Part of a small language model's weights.
Size: 14 layers, width 96, 3 heads of 32, MLP 768 tanh GELU, vocabulary 7156, 6.71M parameters.
Architecture: no biases in attention or MLP, tied embeddings, value embeddings.
Training: a variant of Muon for these matrices, 231M tokens, 7050 steps.
Each number is 128 + 32 x the weight over its row's rms, rounded and kept within 0 to 255. Layers, rows and columns count from 0. Numbers have three digits each. The size before them is the row's rms in percent of the matrix's.

# layer 7 MLP down (transposed), 768x96, rms 0.0643, rows 119-259, columns 0-47
102:126128126121081153046177130141121167139102067112114160140103119101140157169106092094173114153157160110106152142124068149117095117193084102156170
085:143140117135148128131142093108173186079143131095112128139160088127154121127171104112125132137178145111181066147088126144053117110067141114142139
092:133119105124123118118150081143130099139145037148146169177060151093172132156109113105114142118133110189166139085142091159111178154120109197148106
066:159149138117110104104173120183108171136159186121128109172079120143127121153091150205180118105128126145128135158148089169129086158148057193135146
091:130164102156127170106117146095131105131128111180175142136078093136198083133102171118100117159086157142070161148122113111134173145194071182109105
101:146172044056097102119083103143149135079143113087158109119101134119121147086140090140071135157120063084159077135119149129120115105148088139109145
090:108111137103127135106037085088141094175134153124104128102153062122121173088111132064125113188188143103162087151149163155123165141066128115134147
089:091141107124047103134158187150092185146084135116108116121099198127130188142101108110107171146060147108141106089149113077101084124126116097098146
098:159118095129168069160121179131092145175156168087152143129138105095133115124095115137116102132137154070148194074107140138174125159136143175069086
081:111130141142126153091176115086123095093150055131128086151115115135153115132213169041123164084130130166146134136145155151124134093162082141104127
110:115180090155113113123077112129119117150135143158117110139133161085142180162099182119100053171153148174159105130093105094068112156121151143142107
086:152156115119147078130150158146075158158128132131154171165118137190135117096116070162155141136107131125154144078152131175114147129123111093149184
118:164135146164086125095163082038120108133134111084107167125081090129121150134151083175139163081130161175106136157145145144131091068165163171147166
089:111142092102125117226133124123116078138145150152096172125163132127092103072121178085155137165119067137106130134117109106105096091104080122095170
087:128128129129139148117122077143100128136133184109174157151170133103181116148162143175105093133156120117098114104046082140117127095075222204149104
128:123106142080171191149149158104106128125101136142163139109145167123169175140065120117098131090127102099161082092110177153117113116137112121105061
097:092068136169111142189093124148125075129165163125101080112112181147083120106195099139134128174155124132146145092131129136135078157144176093116086
111:098128190140148157126094100102137175119098150133100094119123109116162149095120144070131139054097137083123133156168104149130130075110097114155182
106:109150132135129064122143126117153116131125132111161169118107108117129185125166127185084137089119170169085143116094151114094142153169184117169127
106:106131145104204124120174138036141157114074078144124118112092130141134122115057137108107141085109120149103144141094089138110083086112107110196102
099:179158121093098108149108117186185155137131082091124124138173134095154082131175131187130081145147131104090156182127111125177139146124095125128108
059:115112126098109166158116190110074131077172147165142100170144135120139112115171147140126171129166200100161141083083107135118150124094134100089166
098:151095103105113102084124204106137116125127143138100126135099120208135123187145152122141126085083180140058099083142115155167166099133131130141073
103:115132235161144151110092183118132148153094143039141122116155157112151133091136121144192149130115189182135140122134141134104095150103158137145155
103:091121115109213163104109108156138166131158160097137183134172074121117113094109097103154128119148187108191134118133165146107186166112136114052164
116:053105210180168157187111132178134123138095076117117160121145046126121111136147155101116171108117109150166148133143168132119186133085098095123098
091:110166113130120109130109140135106187120165184091085172184161145137111110147160141090108111131087169139132122074155091129151124115150167073094089
104:124087088126113159136147136108062125079081168102087095154122084076084105120155091120117155154119187134149121136146165136099163189129104082114168
091:102119118061155163186164155085107079167099158143151140147121124077150078110131203170124169073190112130154144123129137128136155145122104094089099
106:118125157104101151122119108204182180159162213105162105170148125140096117094127176191099126081183163123114156131133145126122119117115063174184161
091:141089132173148153146125166176158164111074136071138138143124086147173118144116144128168187095129149137180169146151095187173098136230105157133157
105:143142125131128057090122134195162116132176072148134099131143161072108116126169114179136079138156114129158138104132154148100139144153173144121187
070:116129131074110121179132156125104128143158153101108041169127151170132108073139127200154105123116149099104156148109145115072130133109059169177167
097:108112160070171196128142087135099121126115116094078109114135176192153078114161124197174147106148142167136129095109092154213142087124102115148137
114:142075083069071090146096133184136151117119134121163127116118112107121155120145142223099138166119102212138080136165206136082124134157168103182118
091:114151089107114142115177167129140100088121101112199090166154126131172135132086139126117115098108106110114158099101108172068085140175124169089157
096:105148144132099116149169162117164124155068131137104135126060133047152117144116172148138097136098090161146114153160122114139143160140134069139102
096:111158176156079150155125130137103096177152128114079154106119142155168113155113159097153126098181158166109154124060140148125117066141092135156073
100:091087162115114205108168145136101092115122095107102090081131159112127141142134132111163155126122131120162122090143187176093167173140104094136143
069:143121068074093113168133138147149082098084203161094161120143152090147157117152172111098139182177163076082118130082182174097156102107120081172128
090:111163209133143026117123131173150163124122134091086154137094124161164099044129141193157107109117153122104106150166203123169133115169067111127091
073:200182138096105117154175126189143130141105187119146090122135084107146117201094145144122113115173177161096214125130139142198176119123083169134116
100:109143089084146135065137171153175167126133085133160199110131083054138118125101119125116111149113154137064165138093113083125051143136149123158117
098:101139164141087107138100158168140093154117158104141146109115126166141097107133105061151126149138120155190141158203157147104153175115142148137104
105:153107179119146121129109123114107178100148133108121126127168122179161098163169181109149118157106190080066135133101129192150110093088122110180156
076:121155130126141111170120106129135079138158116101046119122134164116105105188138145105115090080155208133171109103183131076101142129127115166124144
116:114159088155102077110096106111090140147177086108127084111074124145100148195154148107118098137116176084156085153202099164123139204183106145150108
115:160164154083107179124145170164116165137109171108148133199117132123151124142176107163141131097168110137101115165093069088113150156114139066175106
092:107115111089094169119106136185157153092111128076102172101152125152157174137194105131144107134129141137091090186102197154114081091123189095144076
090:118091171134090076189109183156148134151118117115148043118100141156119131130118149127166115133096087172138096117185138107091099107162130150173104
096:159133140150139118130092109136157141154184040154122122144125112148132102118078123060108180097164167097124177147153101107113149070141142154128164
117:177124091146115103086097137119117133165107183121161144142133095074139055122130090123151140115077102167081183087146133142162149118139142138152093
125:154135099099078119133117178207131155080144126089139169106104171123081135151156129127096135136149073166096095139206094178065059154104165127121123
099:078106091145178176160188104154112152144121150145120104131095095104112148104179170109128107112155129090144112132167101075122149204144145126121092
120:106155163136128084075206090130118151143159093087127106092136130180162147172141173111053112143158121099152112099088183143131109082177149108112113
108:107157148165153130151177170120086158107112124161143128091161101204123132083062164171101174172114154104152155163130061150067075140176087122081152
088:146131153148133188089101194146092136104121159101145099120125120138180104154122092096102101181160148116153127118105074121096071135134086102095129
109:169142135103104134106137099178145093127153130144230137115154167102174092110063148090101123083109061097102167153148114150114115098085131179117150
093:124116125075089155123126149132094141122110114085073185104114062123143106152059127175046099101181125083117176141188157084139167150070112143142144
109:105128045148102117132125174149199121157146153167129086177122172117112122157152126128121096104164166100155104079087156119120061080078108147109173
091:113094106129140107111126086124154143146139191122117128151128141111164121149131159142167130152027191181115101128112125157128151141154097102134139
120:168134130145120071203135110100145100107132128197154145125142125174142103164118106141180124125140192143122121129126049073075145119085170137146137
073:165146132144140120142164147074108115144131144130086110162143094072125115093152139117118170131060131150080166165129133172098137142132159144143119
108:088169111137188143104146208073161167156092116091150140136129097188171156137149139110095153121121076093090161186130096142123114115162122098124093
085:180126079101115162083163141166089070156123126141090161089094087129191139180148118140202174177167163171199182150126150149113119145153088114155131
092:156119110138117147141156179120103091176126135108112076100172110117121085140157150155152103120089144175207138154165142091196136107147063116096104
106:136127073110159100104124174118074120152172132173170121091082155123104100082115083076110148119095106157135163159180115118173154162127051151136196
107:163132179110113078181087068148135149106139116101133156069176119123191160119144098157109057099191073165143148141186138167100185123121124120158123
079:098120122125108124116181143139097101118156154131134134167159171110179085133172175143089144095098077128097168141137061217084144125098108132138186
091:157066153115137114144114112180107180157151127130085185088097135088126081122114163085120125136147118172140135143114186149157138120109134164130071
112:119148177148065130083106114113107118178155126139139131162154178120055111195141141126117166188155164114148132183136174108103102099113133099088154
121:069126170131179163124158173144117165142148138127173086163140155142153102134145059120150171154091181099081089095116062139110066078134127144145106
100:093158137180120151140122104128182128116169110142095126152129134162102104157104208110119163096093144076173114096086110121150090152119096113090098
111:083135147130102157133089067139145099155153148091163101099169128076071113120177164088169126189137186150168151126106093153093086178129145135097170
099:075142115116137109083089163135173087082076155140106119111116129167169085067149135133129129121147048155134117186118154070108113152166130125129084
118:120093131125062113120022183168141067087132128118111145157075119139138124138164139094108181120108112162157124122141115092165150135124155087123113
092:148125132120150128176081151154178146163175083136115136111081106145149104084128162106173128059170160084153179101143106155081104108148120181123097
081:108070168114078144232074118149136181094112158118188161136116097145081093123151111140060144168156102150172102181129116150101133137118133111113094
108:134119100121121154168117090094135143084119121137026150146119083081121112204108195170104136141140080174125168120173188132117145121132135091156106
105:133145169076156111171088113107141116083157118113202082105139140176155112100153080127110120117132084149142081122111118187110114104097134083058136
087:084159148113168148120123105096115166095120086155149141100138132117156120163167082122093137093127122135255149117131121195099101143167176079125155
104:100139135117132060083064105176155158127159162148074130089118132032163143158108088104088080123160154145112115170124126135118141142156092130118105
114:165081128099122169119113185143119138143133158049148115128114183143100103133117127091145095145088122146116147130127161208135103142113133174161093
090:108166144113115138169200134146151142095128058142149096126131165090154132156170087182151105112121170085136152090114095123142082163146110148134137
077:142142120093084124223085076152125120065096142140114148104141081130156079067116131127142132126120114154100183165141130129134115158183064137094144
086:128106139167124184147107103121198123169114109088134180167111166116153130187161109092182155123117151137140135111085127179083116109179066081116121
094:106129126101065085150107170115151098119109112070117142147132105118069107158105112126097103105233179138201118124102186149102121117160158116136076
109:131064103069162148167146104136110057146109193085128122157117067108141109171138111098098148126186147125083091099146131125202149115151188085123144
104:137165129131115128045084160098122121125104089140151131105146127100062110163124057111171160148196131092109124112135140129080096123103194113181152
106:068133112136138107121122109120166052105129167123149095129121172105118147161154080201089114128152123138157134076097181112064082157143151084147134
101:106141136132200143122046192110118156151116175146168103127113114191137117102127114047155166118134168078122090212201107153165099128140143164089051
105:171142132075181142113126131173115116099116104068186160126121110109111126091124145123088144152142158114154114162156114143118135142062098092156067
097:106090149143109156184112097210088147136131158116138107113166122118107058138099157111114126080194109116161142074163138146152120172147129182105150
109:142100147172061105105081129216139124180097131125121124132086079141105092145162172177154102162141138161128147150151169149130116178144093085148153
103:135156131149101159121135133090081090150120148054119094151096093066131221115140107141129117134127142128161156142206101138097144128190175156144102
101:107111163107050111149091091126153164119095166100130151116098117123137159119162158098157109090057043164164117131107156139106054074118154128121134
082:110130147094090109161086160079104145193133135101026093103148162092128067120176123181153139105131143154122129078196055068118117134148092097116124
122:133103085117125145083176142127166146162080105118119114071116151120171193093132118090146150076069092108151133115102134176081060113107188078108124
111:156133106114116116145111186147102138119056125164159151079133094113163154131116171135085078180083140123157163141138166088155131149134111139111154
122:142186120174146107129186115105168174132100154108156129143123130105178133195074069105095148089087117136097122138198118127171070108172152108117099
087:103125110108142132116194161131140125159125103103146083166054183118134146153164100064136123150129101098146101064158110109143089111149129035102127
100:144179124154155169095096151198151154119137139152120103129129083121148123127177061115079104147123131069113137166114170110092145091107104114093106
067:124163104106094104095138139151122139098180085164117151120181106099112078116139168150106108088184078129122109103164172185094106140070068140111127
094:113089119077065155151157138147117160140068128126142138146058097120144112148156147129145183116116086128138092141163154167177122147132121173118156
099:130253160185121129143138113078126128150098124120100132113182121155121106047050091143069155109103097119136110177154093144105166112153124118159124
100:100103122168143155121194157132157143118110101124121090109135132074120132174152148136103128144140108136156095127161137131132191150176097130183124
097:181142131101106165091140167158144133064104111116106124148117142122097118080138085138111107128151084097170088154154141123195040170158077191131144
100:140090099149151139202115142056119103099151145123134140085082151134180092144159107170148096123131125168141114129135086083106099159112108091091125
089:107149131079101146134119162115135096149112119089113110148136066116142118079152128131167127125174126093149108144151149139164137156125164180131131
115:113080102167191119146179133073086156118080151087122086087124091169131119144150096133191094095104128100182117139142131079140148118092149103166131
099:074091141089152193190152103094083183130120145145129133147106152128102106141158075085124138112071178105125088208112133094127094182112142171117110
091:094118170127151143090116144194052218125150140192158125200098142160180139158102105184085131170165151167134161143097119108165094103164095101122161
104:064101130135071114128119102115135156180108104101149162091131086122105136194115135212137124133100131135067145133122105192101170164062156156174110
073:109118132101134096166133074163108107098114126084091120122115143124106093126188145159106118106135157165128139158088150115094118174096119123169043
098:167109150155085164127120080180162163157128126112108183130112152114110122144142110125116139115115134072114143156153120096177080121096148084124184
101:100123088169182125076131099105126144116149157172146077133154107093179146120152106096129182145203097111196106104118064167089103173079136121107163
096:120109143090134148128194141163108130074160144098161110072150181093130128072162113180103117116171142110127137180130103139097063145118083137092125
099:135125109115121145115129116106115134116132117122168195178116113088150127141087163149074047110101165133147091129097128155092148124145163084159120
108:109168136201091100133058172166164155115046130156148117123140097148135103110103166135085126176106113140138101168169150121104179169107144136105053
101:110093140125120133083069125133098141159138097110156151158084114078219122079072149144142151156187179107130183132117098176131108146131079068131153
121:127105085180132123115093154054110134137163141103107152130119085138070133119116121153062108114134123145074096118145143069154159122135110163189121
122:156112183169165117125129138103126132146010128110090152186117108132160089160130129122125140161187173092085071135122187149128081094154137113184147
100:160097124145089157101090071156147090106138134113115072138128084160104127100150150078144151169143157186174126201183154115134142093100084114105142
103:156105087116109099171090088114124159082060139082144121125160079136157128131113088112114141136088162172123115119143123185057080154069089144127174
121:117100075109099166087127067150096157153147119151166172106170168170093156088109113101190185089153168116186174168191122174121203142158132140143170
118:133167202170117133173112112111183061110140111167123085096125141102131092124124062163142153151155100134163154092083143139125110207123079117160207
099:101140110119096092160203100064100085093155157134135137088132150124172178098141125212132074096133138141172188128155135131063158111144158183182136
063:139119112169098102167167150130170106127164142132111136094136128139168102166140121150092091146137179173153139074086110121078113206140121169072172
114:143131139167146101135086083167161158122157132107142146117131110068124075162093092126129156133134154190100122157121112179129105123126203051119136
110:100085116095179160133128096122101109139171106135119185145169128141120145117154079143147144164158151131179093142093142095139223111131106082168166
097:146144101118171110140169115154080135175135150172137130125119113076138138165133161169030135147104144095062135062100105083138129159076103155164123
108:129112197113142104150119166102125152156070137141169139137167138134119094138108124063212145110150090154194124144077162099088104088104159135068151
114:139205138111179131101173151111131176135122129109173161089100137095158146157067176095147162162162107146179087133102085134096139164120013105113105
073:056164125134093105200113148152117197087138113190160125151120143118174095151153130120145114123160087127139132155126093072126128166126149152078114
108:125165164127172143182090094145133138136112084181182131145172123141143124174128144094156132087070083148127202140096136124153117175195144147113156
094:178161182167118157133151152128110071110085121165153131104141105109154136122107147126087187142124118159159137119139110123186217144143132151148100
073:147078091128095121124143067107095135140080169127203085134126160126163123154153130170065170066202121158135163145053105148147148144084127143146163
085:117186107132088155140123084200085155104086098158147127119155146115130191129113159134145154111114095177143161055140116163140113106141163142095140
107:122109096122209123086136096130146169110117123137134149152125085148133082143109105153161079056151137186145193123101116137106156147154142075166162
122:059133182150108077085098098172086147119057130103146107115135100124106139230113119164081133119165154098113094099114112086131094161059082142186132
106:156110081166063168176171111125097098138149150131105141144148094107072146137151113151138162115145076133162074194069128128165169127134165126108092
# layer 7 MLP up, 768x96, rms 0.259, rows 120-260, columns 0-47
099:160055121138122071087139124146134101182112097131094150155092132073124097074128172162166128084159123099136150109078129145092198149124117130183102
096:107136118131170099110075105099100156139148073193126139152135220097151144148155163144119140149151156136175094112127102174135145106041113184116131
083:103108130111142147175128134171156149097085144163108128138125149124149194166112052109151172149146148105161148118111210138114187139179145145091099
089:102104113108105108133161121100119093168165144087139138125162159124126145131161146106150205084179126053165154109107098120159191104075096125113125
102:075130121138132104056107125092107115090135118093112170166093100118077147110153164089105056108109123171091165181124206144122136092136136136122111
101:199123155146164098128121100143151133161147169133126110076129107163099137079105065105129161098105145095026177139121114135158109136117166152106127
094:135110155131141122168161161126157155105165093114131161153121089132130143041146134171073112088103119142105122145118176155143235134193154170143089
102:105089180140149132139149085162138132133173074131140113136121055146101139146122165086191188132130120113100054187108093136151155107180090111123142
090:088145187103133082083155078100145108155088057135084192145118116139097141064129105114158122095176130155153146168168110119111150165114115084083140
106:130141120032140139151147107186111067113154170182210111127141144138099107108133082137128142097134130109153130123137132193137104038118122097064114
097:137098102191109150093147126181168156097130130183120185139146122113184099115166173118134068140170138155124170156141115084129187128105098199175172
108:161116113149150149133141143093099045140159122161132141144074124081099169068125080123125108134186151132123130124187184135128133043114055188137130
099:196160108121144121138148122122115175124116181127144141133155100157141110098053126130130121134087140168174179165118093114118119108150148233164088
088:115201157128096195135110106162090075123144159188173112167103152105183118159081140120134104106135130132177151127129155136106155099110175111150144
110:131088153121116056102105098144101117120179109137181146168135108138103109143153109142164111201143110114154156112120117179104096098099198092131210
111:128122144097152101111157145135117124117120131158150096083146134141113092099146136121118139101117144078099084110116172169150125115100170127157123
112:147124163073071114174064166113159138109122153157134095056111146143159164158151086162187166121081137111090123150130114096195155143075103176052112
100:112132119136149158159176138148127150129131173117140143111158109109148112144101200147083188131108101133061062146153087105133176164113099092177122
096:103089114144168130122094150178111090183131135105167119161107136102089102120160094182146136169093087137135106154185085115105225162141099141129126
102:180185125163099141182141110128143169112209110122129117087074102068116111136132059108108136217057115158151106147126149108183156148114105161118153
077:085069159132153174145119139117106115107132147159168157116127092120108103127078050124104115118124158114157148137089128133106102141078116104145120
103:099125099113170126125118120161141124110158105175124074113151111156133105140142150109153157150116149145173133156143110115055107129055119094084138
098:118115077140112114085135167120130149145130159134128154189144197118136201171102165140054159152114088084077125118137107145125185157186080158150109
100:161108159054126042133103127142119072106125120170134137134094088133126095165076073170150159171123181126075150138115127137190125082075110095147169
102:115094124155104161109144131133155078116137173198093128185153101077113164158125125136116213101110125147015137111127140117098116149147107161145157
095:091090120083167159143126148122168140115122172116148166092133165121142097146119200154119137088129075143074120152132134110098110056094142124166090
113:094133110135079093166133150132092147125108139102101082140081139135069155085124156194133172117102051077118145123156142161143105065105178105107051
097:192175111147110126094149132169142163119094155103150126144099096134090110154110132125118142109098002113132117134073090159099120086118147233147128
103:107094134071080185129157121108143166172078150068123094140071158112048147126180105145089070140141114159167176131100099098156158179104075143097145
083:118111169091116093154134142131093175136207122223133098111138171101071088148144137078133044121134158159096063085138135095106134119140163130136062
106:091100133095109109144159169075099144096120149154106131127147152179095136172097127137085101131130091173180123050166101083113153119120097175139099
088:119098158079171126154134123125112125168150134121128100138155100123118129173111059134128102125200101186144203025138170155149095039144137219087166
097:112086110138150119113060144121096120147117101118072083144125135122114165146111109169130090111166078103168142101126131105128147148142113155129093
108:130113170102118083174126100120122092093141176133153122174088099146017147129133125118104066178090143129151144047143075126174126118182170154154169
097:157099205106148149112161116125167152136176211158146148140108163122155111131124154144186092101112054070114127128061121081157139174063059150134124
089:151147148108167104125167131123159127119213119136135137073110110080185090190093166143091126144136172157158051097108152143123124107177141143150131
104:146115134137161121137057122116088089118164169196119086082135111154113164117103115131127119101127150083170160116156095176099118102092085196142092
101:137115155104152127102115156147129104107173192193119145086192081127129117100173114123114158133145103099077136118171111080079080158176159138132151
082:096110177089193114195092105128126124128105135086159141110128055138124128161104090084106157128126143087113094118095116100117141159118094140081054
091:127137164112123129175138141120116151094148091115161136112135130142074085216094091055158117123132151174157124081166117152116135154136156101104173
089:124104061147116117115102130139119188146119132097095138101161146103117255054159088131132138133129144098139148124175081137086134188130086153131135
100:119190074087167170105131138174155135136197032116128168143115089119132140164078117121129086148137154119131114106104141153102106090173169182142115
092:197167118109091127150112127108141138097158126122131134073144117103136147155162131142148142171118181145154188129099099157165119133159130119128083
101:170169192089122152115132162122104126120151128166081101177092114111076125093156101105147119150108138098150148100173108154093092122103135147218116
087:125130208085143184167163118075169113141176067112114099100123118035143168104176094134091105130136125134106145094157163125136138152202154117107129
110:118073145166126132172157057161135150159180157165126149111100165092108111141109118096163124096134186145099089100206110033092142144103115128129119
112:115134134081134110134097110066152197173093079113112119149127110135188127174102120098073158128129115100172071093090113117126149136185117133205145
102:177138121113143117160125113126096109141182167150155152151144119145140101132146147153145123111115160099117107105175069135191163130110133167143148
086:161112118111137123154157139116158172148131130104100173184093183147118131179089070123152161109154122071146032145124107108108175125144111114101110
092:089145154153125129141155122138144132094157122103120126153165161118098134118115103144128143174119082127074098079118113194129176196077194087142160
114:105135113115134171139142117104071128124128170144140117138137156150080115149161123096157143127128152162065147092113116102219104122093137115144137
119:055170146111133097131096125149080131118127078094079167046137156141126138092126106076094096194117093096187101052137090151098098142114140180106149
097:159162118170060124099095098101179142106107120093120165046144161113146115176091069165098170146143064134103099149128146122136093129154100165110138
109:151133141148094202164156132145125100142122143144106110093132168133091163133098107121113141127084069136112069084089081070159178143123142154130123
104:139195162109092155133105092133135085123113148162159098093135121129116086082175141168119127146135132118095128108151180127218075144085149155141105
093:127134112157178108117140110152174113104167163204082134145101126153143109146082124086141104052135153128055064050142147173133160107145076167176076
091:095147100119169143167136137069149165118107117132177099109175083117152158041119079153065113135146173177143108126099117114180149126153181111148111
094:107175163159169143135123122129172142145159185133127116168129134122143165163164100180161145092084114159113090054094085187074122131114133181109118
107:115159154176166157077128112122173127094180124098192103123125211105100104132126079135096134139131177105078092184153126134072175169187114100121107
095:111123204098087156090154176096080159156092111102159151170121090134081153161152063133105135091128068128103166132146156108137121169111119089181092
110:157182194155121085039111085145096078123123086111104075098156200187128148134078158122131097142163159118149150130100104148138087103143164118138128
082:068187175127100177156129063103105077103157097113113100076141082125161116133102129106154158198145088087163107161108154107100179170116132140184169
105:139181130143081164160108171115076103167212154167212111148138105146071102133096122174125123187132145101188101156116116127180122113149086163129138
090:075149148125144060132107063132142127115141176165121078161129160177131087120086151152070143102130066048145111129082164083157147134137137139132104
096:130091151118169140070124106155139095125131117143136150135108192152125129149102124110120152168150142157152133113147087077117096152118147092091177
102:098139106113115134140077110078179130130104141125100134172044135157109154150112173164143151202156073117174196075105097153179099126142136132114077
101:125106126165122173140145085068172139145089134131113071117171133084144141112091189165141187152104143137107141153116150046115132037158134151147103
086:147159177113135162151129153094130073133168134092128143161160182075101099137182138133124154116088093084152109185123111175082109130096136127147171
090:101143089123120085064154118112088130120128062174164127152129149135083101151088160147173167161120138091112129054150095119096083166079094076142122
102:168115128101149167101178104126137139123150153107163094082171104166100143131164065119099152120143132118100098130175171161144116075109139084152096
116:085112182146185132106119139107072152152114159125157092106151156077104078133137138066105145118123106154116152141129139128144138082157150085145154
108:088098101131109147119125141142116091140169123092152163111134172080114160185138112080189113104150137109150100110123121077109074101115093114156152
109:183109143070127140183103085182152091161146084100089116104099136068088080088099150164176123078120169097125107139128134111156146155108120117143123
101:137126091136098153118109105057127161131180061113107157120121113138100153108133086113156120139137103115119122150144135161089152137176155047183148
116:115147187133097116120092132090105141133085112120160109107128122150140155106071179148111126098139044134160057102137104142160125159135097102119173
093:065159139125091121148152156129118138112130123099143121143101187112143147126150142179166098128131135130041153181177189049149120155107156095132183
084:113153115133128170150148091157134180098161140089170207079133070167170171097154135150121139096159082139156125141181125108133136101121157169107056
106:159095134134173139120060154126121127081117187170145163135132112098069186146131121130116154131074129129157167068132096188096098103150167120104131
097:146121194115116134121169154088194120134116124168144168195060170105143150158132173143105137131151124080133146135143118128195162105169089173180048
084:220130120113089111097137101181104120125151184127114108136140189128098178160130115106158111137185112124108113130081155086124156115063141160108108
099:077093131113112165084137138163109123118186085124112083109057102192157122149175160176140095173116155124171096164130116099128120171094096097112112
110:115149165136112113137069077160136114106137110208112148122115070117180111136126106143159146124123115129156099191153090077121150165141096183144149
101:151103105157094134092088114116110129156157141152121161146079125119123111117175127111125090163088142131112168168157090101124150128108136103116165
087:091132142088080074139138088138120123118160149113126159062060122153156124064141155210071161181060067116148132140107149099132185129106112108141070
098:098085119104090123104076178139157102184173160140101154155157074165134115168169063167093113126129139080057099140102144108139129199111121106191131
091:114138153132072102118056115166141123113145080177110117139149116170114130079157146140121164166165124127053091083092123050120126162103155120142087
113:139062124113116116090057178056114124135140122082127137174136147115123128148169087130127100110072122112142128081111145147065097125060176158161104
095:110146112084120113127171108117154111185154111130084086111121117159143181082150133125085166131105161103109106077079175123156110095097145140088107
108:093110108114122102120152127127119128133117065148135146148107160158166150091144104173134169175166122136141122023145117080122126156094145120096128
103:205073081147106102137146166134140141132102129120140103206120124091148157106113084119146143196163137144144132149112115103112120152099105121162174
092:097174135158092129108132133064156152101090092122139170127061164142129107145084178078143090100130129149209108115184097129126103093181114164207122
099:151150154081142156146154149154073140167129145181137126133126098056055130130127192188129090081157113164160135116119118102147103123065115157102128
101:150111091125137159171071113152136099107136123144146086139134139088192172122101151019132067120004086092166136122097144100137178122156122128108146
108:089140125077103134134128095092132111119108087135092085108119086134053165096135097114096140125086106075118165142200100119093074142124118147168170
095:124128215115116157100097150112114141165130131137155076126173140096166169116048102064182073143084093109115114152087137052149070129088132122142120
093:141100092120108147136157103124179125143129152086085097105114056143108158121131182132122132130127107112123150099099069104136071107100177115135167
104:132079103137129133108206162127142138126180115172169100111096116071159171127058144107095119058131083112131101138140093179107107097142112145115104
105:108133154081097103090155098145090090077093114115112108137107098148176163148140127137150111096130086120148089163077107121116110156116110115178179
104:118101136141093097146104161161122111168210089202103144137157071157089127154159183165163146123175131080129090117088150124153115084156150122096127
089:115162141145134106136073164118122153113113135129127166135098158141121079107061193102171118101097175107086113129087075074105186169150108125163119
099:183143151098114116162140140103082167135162164142181110089161114217125164087116149113137125232155093118153086126132097188150134151168147141125100
080:179120131154155147094124078114060144153174115085098116099190124061154102137108145149156178122137047127114100088139140151112082140122109168178100
099:153135113130126175134113102150096135159113171111136075154158147078138093116152097098164133122136159165156127058070081115075125122111122080153116
102:157085089074147176123101108155111191177099119103124159133141166131134121117155109127133100123152090143135145125146135112190159143102194140139148
096:140100147112133121138130182135119078131174163167190146099120095083118153170157135169149161125155128101073135113180148161161132118150113205130184
090:127157183160207142115119142182090145149142108115139162109062174115111129130150102125170166113118115072092130105133134046114144119167175152140085
094:105107099093109116000120086128126156139116111095134109163133161110176124122096107096145112100131065119169127130152161147125113146148104142077159
088:119156113154186156118101183091146145137113148129077086123103108218090092168092103107095130117122089077111140152153119093076107080115190141174116
113:135104163126127108039104036102066187165121087139131138159116188066137159135124147143115150162105151112147115107147145131110133124095126156094151
114:088140155184130130138107126128127167172116146104126121059117117127076127189174132157084140113132114078150132127145151056125066164163222139116121
091:118090112085164051140137097105168122159140106085137149141121141102131118108193164110143142102134104174097155133136164077117095047083183071101111
096:110104111197104121099133144107147173125135115151145135093153146142121136092112135168128130164155140050060121128155078125109126171090212076097179
085:147112117082107106144102099125115124062108173088149134108146071099131112171106072116160103174144153139162085119098123104029192146125117129058092
099:165111105160162096103137149111109132169137115102128113133173117139085101133154046123119122119142132153122113030128078110117121143158144166092097
103:122153111103141140142147135138133132085149133107116132058143128122071087151117167110153098103075088107142076131124097074174102143107095130113159
101:155079162164081091100081113111173160102067124140154135113169132120109134130126179148123119107109125057100135130121231113156104111127131084199107
099:089130136147115080108147119140124131163174117148108148147113091139127186163199108130110095145148126141136181158148093139196105111163181161173175
107:147129172097099096132128129110168141114097165178114107150031168076108126118121081027200166159178095119151144161127169122151155150104125129134134
100:129102179063196133089099116136087149107090146209119185134141197126039089152141194122119143115133145145080127150120097077171171117098142100157164
103:124119099097103085107137141084125187090143149102088144109104179155145119110106096081142095100137140151129109102134176146119129152085152088140141
108:122177094088173140122068103073161137131185069109059095142117130056135118091115163087115136093173129071098155146112090089106165159187145088162094
108:173169146174095146141108181140142181125112166123104126134142150060097135155049091181164112166124173131084117102088163122100113163155090126160131
105:121139205107158191153085115109162115136147132084136083115141115126113152122153148116133182208137114148076121201126061054142205140128121103130122
106:132093154180139102139056152053152095116113150138183061121094176085125120142081060116116199120119114137128139113116165138097132139154134102162158
112:101092078126195117161175161098127147190152125148092184171131152072129206092133169111098124123073132164154129128126179152108128148137136088110088
103:184079155079125109125166174106109092099158167075088117098109134139112164089193149118125122096112067152131155056187126131147126142130107132162055
082:156109138165163162143140152105116082124129058169101156068169137124074156103137146090169135191124160126118102164148149120194142073129161108153056
114:093143140127122106123090143146102173216167141168123110091111105166141117126034152198117100139112167107116099151112064073106101150138129120139152
099:145131158131134119124066133091144042191115099185096115127078104095118134127170115218103084179164195113152087109104148152144141084086147117141133
096:101218118125133088125159138126175195142113107149083096161095118102147105162104070113126162098139141116165093154087116104120087073147129134083109
100:161128119113133120125112155101094162073130073174136114143131190201117203091103149128097100155119188139179075126132157121182163107108127137083099
113:106127125095169120081166136121189111104186127136098177128114090122156050162117136087121137152168084143188083156133087153120154152148148153076131
084:167101127140133103108078089133101148089110123064126113132166086135127168088158118159077073114121159144147097068109125114123153130192131047149145
097:166109121107135045116169120146135137131117143119117155099167126154106134093140076147110115137156127165175026139162170115117156079128109105152117
095:121082123076121115162188106095180102178134138076132103172142099160123138091096113106154141115079176098054137179095116150153105116120133202208176
081:157097174101177161164134131108143208178088113109139107121150120065081146148128110139098119123106169166135071178124112119115136098147101146144141
097:133196136118089130134077111142136180122122105096091122087110166135127176117180079047090156126173103028107125167209109116149163135166134121109130
105:127097108125127122123167152127116168178170129076144213159123122132093121129054199089153141099163145101132127121117124133111112168116128214193113
102:123092102100166058128162163144135103107099071161136160108150143116136104146110130136080156165098140182111072102110143161072102152106110115146093
117:121164126152129059125061141134097142140166130142084103147114114151070115054159130170094135170157078120110108115152103056106096086173163101100127
094:084108146046163126161126172114123127116159168148128121107161152127133119124165131155106124112177102091052142134222120098124133124078109124123088